{"num_hidden_layers": 17, "hidden_size": 160, "num_attention_heads": 2, "num_key_value_heads": 1, "head_dim": 64, "intermediate_size": 640, "vocab_size": 4182, "hidden_act": "squared_relu", "norm": "rmsnorm", "norm_place": "pre", "norm_eps": 1e-05, "positions": "rope", "rope_theta": 154000.0, "rope_fraction": 1.0, "qk_norm": false, "attn_scale": 0.125, "bias": "none", "tie_word_embeddings": false, "parallel_block": false, "extras": ["local attention windows", "shifted keys", "gated attention", "hashed n-gram embeddings", "a smear gate", "an embedding shortcut", "capped logits"], "init": "trunc", "init_std_qkv": 0.0547, "init_std_o": 0.0105, "init_std_up": 0.0547, "init_std_down": 0.00469, "optimizer": "muon_variant", "learning_rate": 0.00521, "beta1": 0.9, "weight_decay": 0.027, "lr_head": 0.0057, "max_grad_norm": 1.0, "warmup_steps": 200, "schedule": "wsd", "decay_fraction": 0.583, "decay_shape": "linear", "final_lr_fraction": 0.0, "batch_tokens": 8192, "max_seq_len": 2048, "doc_mask": true, "train_tokens": 99310000, "max_steps": 12123, "dataset": "wikipedia_en"}
Each number is 128 + 32 x the weight over its row's rms, rounded and kept within 0 to 255. Layers, rows and columns count from 0. Numbers have three digits each. The size before them is the row's rms in percent of the matrix's.

# layer 9 MLP up, 640x160, rms 0.12, rows 139-156, columns 80-159
103:140098098181104068147140118143114138189068117045119167061149114197090139091135106145138095100187090110131098133116108123106146100099138135086082126135129113108089153138135101121107154144134143127133139124103164189126136129129117209136178079
098:102118152133117096161072147160161126137101119118167108111075111129119151102116125091141128137097122113090124091179114123114108099091167098094191107142134148035155118097097086068151129133074170155133167190092117115147103106105100069103106125
098:159183175149105190117201105145132159097064091157109149171133091209117110109142115080044105177177099171091117076154096073138166097127155059131084148125141099108107093128128199113094177147094153123140102167117190149171160127123150103108139102
091:165150075094134142170101163152127131157218080131179113109147110092140164134106114084164209177127139126104165111142095114121139132072168138139087102154079183154136093100079116120164132153152140151114147133158195124152134140120134145172131145
098:160095091157081171127139098119121055119083089097123137115108089100098113118185084121162133211116104135091061173142187166117129104085139090162179168068190099106063143131172176105158136126144098099155166143108153090132110131099095115145130172
087:141194103131135163146162098125182142146139135130143146130107115135087041172142109111112128105123107124141111076100109129148122155109104114107099193189161143194129097114147117195080136093130199132155149122105151099162071119129173146161133130
096:075165153103114159135186141155052130137167145099121111095134132089159135176164125125140089111089160104139110142201149183100141122119126126190167194080147194107208132139094177093129182088119159160144113102157138114196129170116129133167159163
092:167101119145097090166127123152083047114130106118143064112170153184123125158152139140180170118105096145137129153094094161150140148056149098148130067223071128092130146126148171127085101125128113112120170126096151116135055104103169133132098182
095:124171084130147153115116083128129108147160145090137121043135111137075165176137104147162090195117128143140146101122107120130140186032124099184143129148100100152100155093105125133144148160134127130086156065109113105116159075063162127144080133
103:124098081133154087175141123114079138141137204144159120069118067136091101088130097126116136151103173138133093072109175077082134122123149115069140156122111152069150110133160069113061143117097131137101122114088113193139159184105135144085088084
097:151077152116148117228115157115109113150155110152139148129156191116119137106070143119114137090105202160116156145137151083133191187141093099118083143080098094137123144119150119166129137113151070142137142120176189103118157123083141102107123173
095:126107096143190100071107117062148153102129121089137128082198143159150109134138124160052188072097104128160138085152049090099128074118126060128121144079108134117123138092172129129134161056134126075119124191111138060052152137143130132078110116
094:097087101072100123171070108129113124090161167075125116137042098148157108092123090090121097109114130222155073123179166128122111085113160053109161116168118071066114122117150139141137126108182120136122156072123114132162126130106095082126157209
109:089148103170156111133156105045116134137102175178156148091151131134147091102076119133128154144139123142155148101062126098167085140106145133148178089058121169123089090141132063168158088070107159092132161127135095076155167109115167108104097106
102:089177174130141151141121148143196182160162139140120131154109090185116151097089039129126103186053077173155136114135121085151147182077158094106096120115134075130175177144110099160095099142138112156137086149079125131117170124131087123132161123
105:126102110137093171149168140141129130143104081124154121138156083084113053095090062131123149021090150145091167131181124126147103149157100120120088096112084136143174094169155092104130162123176102135066173115095161140151154148120112123099176151
111:114125106127118125141114126061185170133114136093111138120070105119138155170098153144153164110086097118156144160080113113090115118139144093110165141106109132067086173167140105130130085125167107101163123103103136088153079143152138124156104135
086:119098130121146170145113183153165098153115140035117097127160094123044093109118070090098090144125139118192160100110158163094115176137157149118109101144132104069117132156162143143147149159158110062154167098138148120113142176154140116147087147
# layer 9 MLP down (transposed), 640x160, rms 0.0288, rows 139-155, columns 80-159
096:150086089150136063109125163170104095171103120060167165139122141179113120093158109108122164110136054090136169170130133133159130124130102137113131147115042126083149137117172123063112129175131136159095116127078126148108057123141120151136171084
100:102073141113099099128112164079138145065188136150113105188120121115140103142146111113136089159122155119150170106071188111155158097169116168129128162137146174174117149139143119136089154107114100055135156162148145189145155075100152141074150149
096:155058148070151078139166126149141139115119111169150124115118141112100129114050171107169140132157131071167106118089115124101077160167153102082118138096138155150146137107128135101155104104124158169081138143153123155085044105129186103144137134
097:192126144086120129149153135098098145102158098135084192139110112081152113135152109147111103169152159102082109124070082137161116106124142125129079114090126174193130183141198178152106152089105077085087101112128112138063151102157191141169088089
098:131157081136108062168116145137106142137106136111121119122093148163147138137107096112133081098130170100105178103154085133157139150129107118109113107156078144169115110134113067120090104129116105183082149119094114156119132155097162162132099137
088:121134102124096113146161137137165086175120062193088154116113102159124147100116142144106183183121113108147109151149115179131096042151142177148130190122113097150140121146153148153165121181181135095149135064076172165099130157145126122092085157
103:144109126159137114119096117157181163114114165134111152186101122175113150094107116165139151123186095174100095156134155115142160165150152146151109122156101120166056120115160122189129134164125183154134188103069146118110109087087134184115100062
093:101157071123167152039137167102097169081134152121061177109161148120089122109180075098110117132097137078086135103180108148131126158120140152089140173074181082122139107129097087073154128108174115100080145139137096095086169103170172125124139102
073:092097101141148121115141103125092134075091133206132121112107131119160119097087111070136141169091123122101125123120171166109119064117129133097146163082122173157087124136103152167166136147163108148123113159129101131190131072158143112205124071
103:122086096116156137129113094145091107126137158165191166085142080141108085110191107117114152171069178116146124078021197130165091178167125147036107157143147134079163116116158094128063134139106143148121110134091140149142151163122135139084109106
109:128105160113119105112099174087041112127109113163145117152117139126090122146110206148091124114196170150128132112118169104121148117127101160126114173093127092218112102075151191151105087098218107221135068199145133180154084097123123118112073134
093:150113130150093157123107170114126155143103124150223109124130085151098147125073090133167073133137115140145127150102123133092093116148139147130133080157140128208189110105138097124203207104085078133063135146133102131153068081163181133161123127
104:117167182135151101141124103110129147115053085111105111111167135107136182109121144198146174135144124095118160106077088099094132167153157151121185157083176120122099150134106150136149136170131139169056202191152116152072065103134190141137020049
107:106167101122133116126135186102056089176120143161163157077095121100197138134119141123094148131122129129088178119154160097188081124134102141148199118056117219088105083141133107187147104121135137118142166127199122105110126126129173108084126129
108:133104112133110059072159196144217161109098133108159102150157092138072098107102116197094077184081102159159163153091163152115137082099123130134139145120121116136153038148109109130185150134125084159147075122129158121136145130116131092155180120
095:156119128091121120117139119166069099133115152129123133168089110102165114123143132124189120077117095070095158149135139141096078153190115144169118194145153080204137143102148070106093160129188092126079101149176118170141129176133147111090122125
108:067113124141145140177120107095123115139105096189094117126034103130133173111089101154161105107125155138079153107142185064123104163126134167131182179122073081125051102108097107120141128142168192092115157141099160191163094123107156126136103049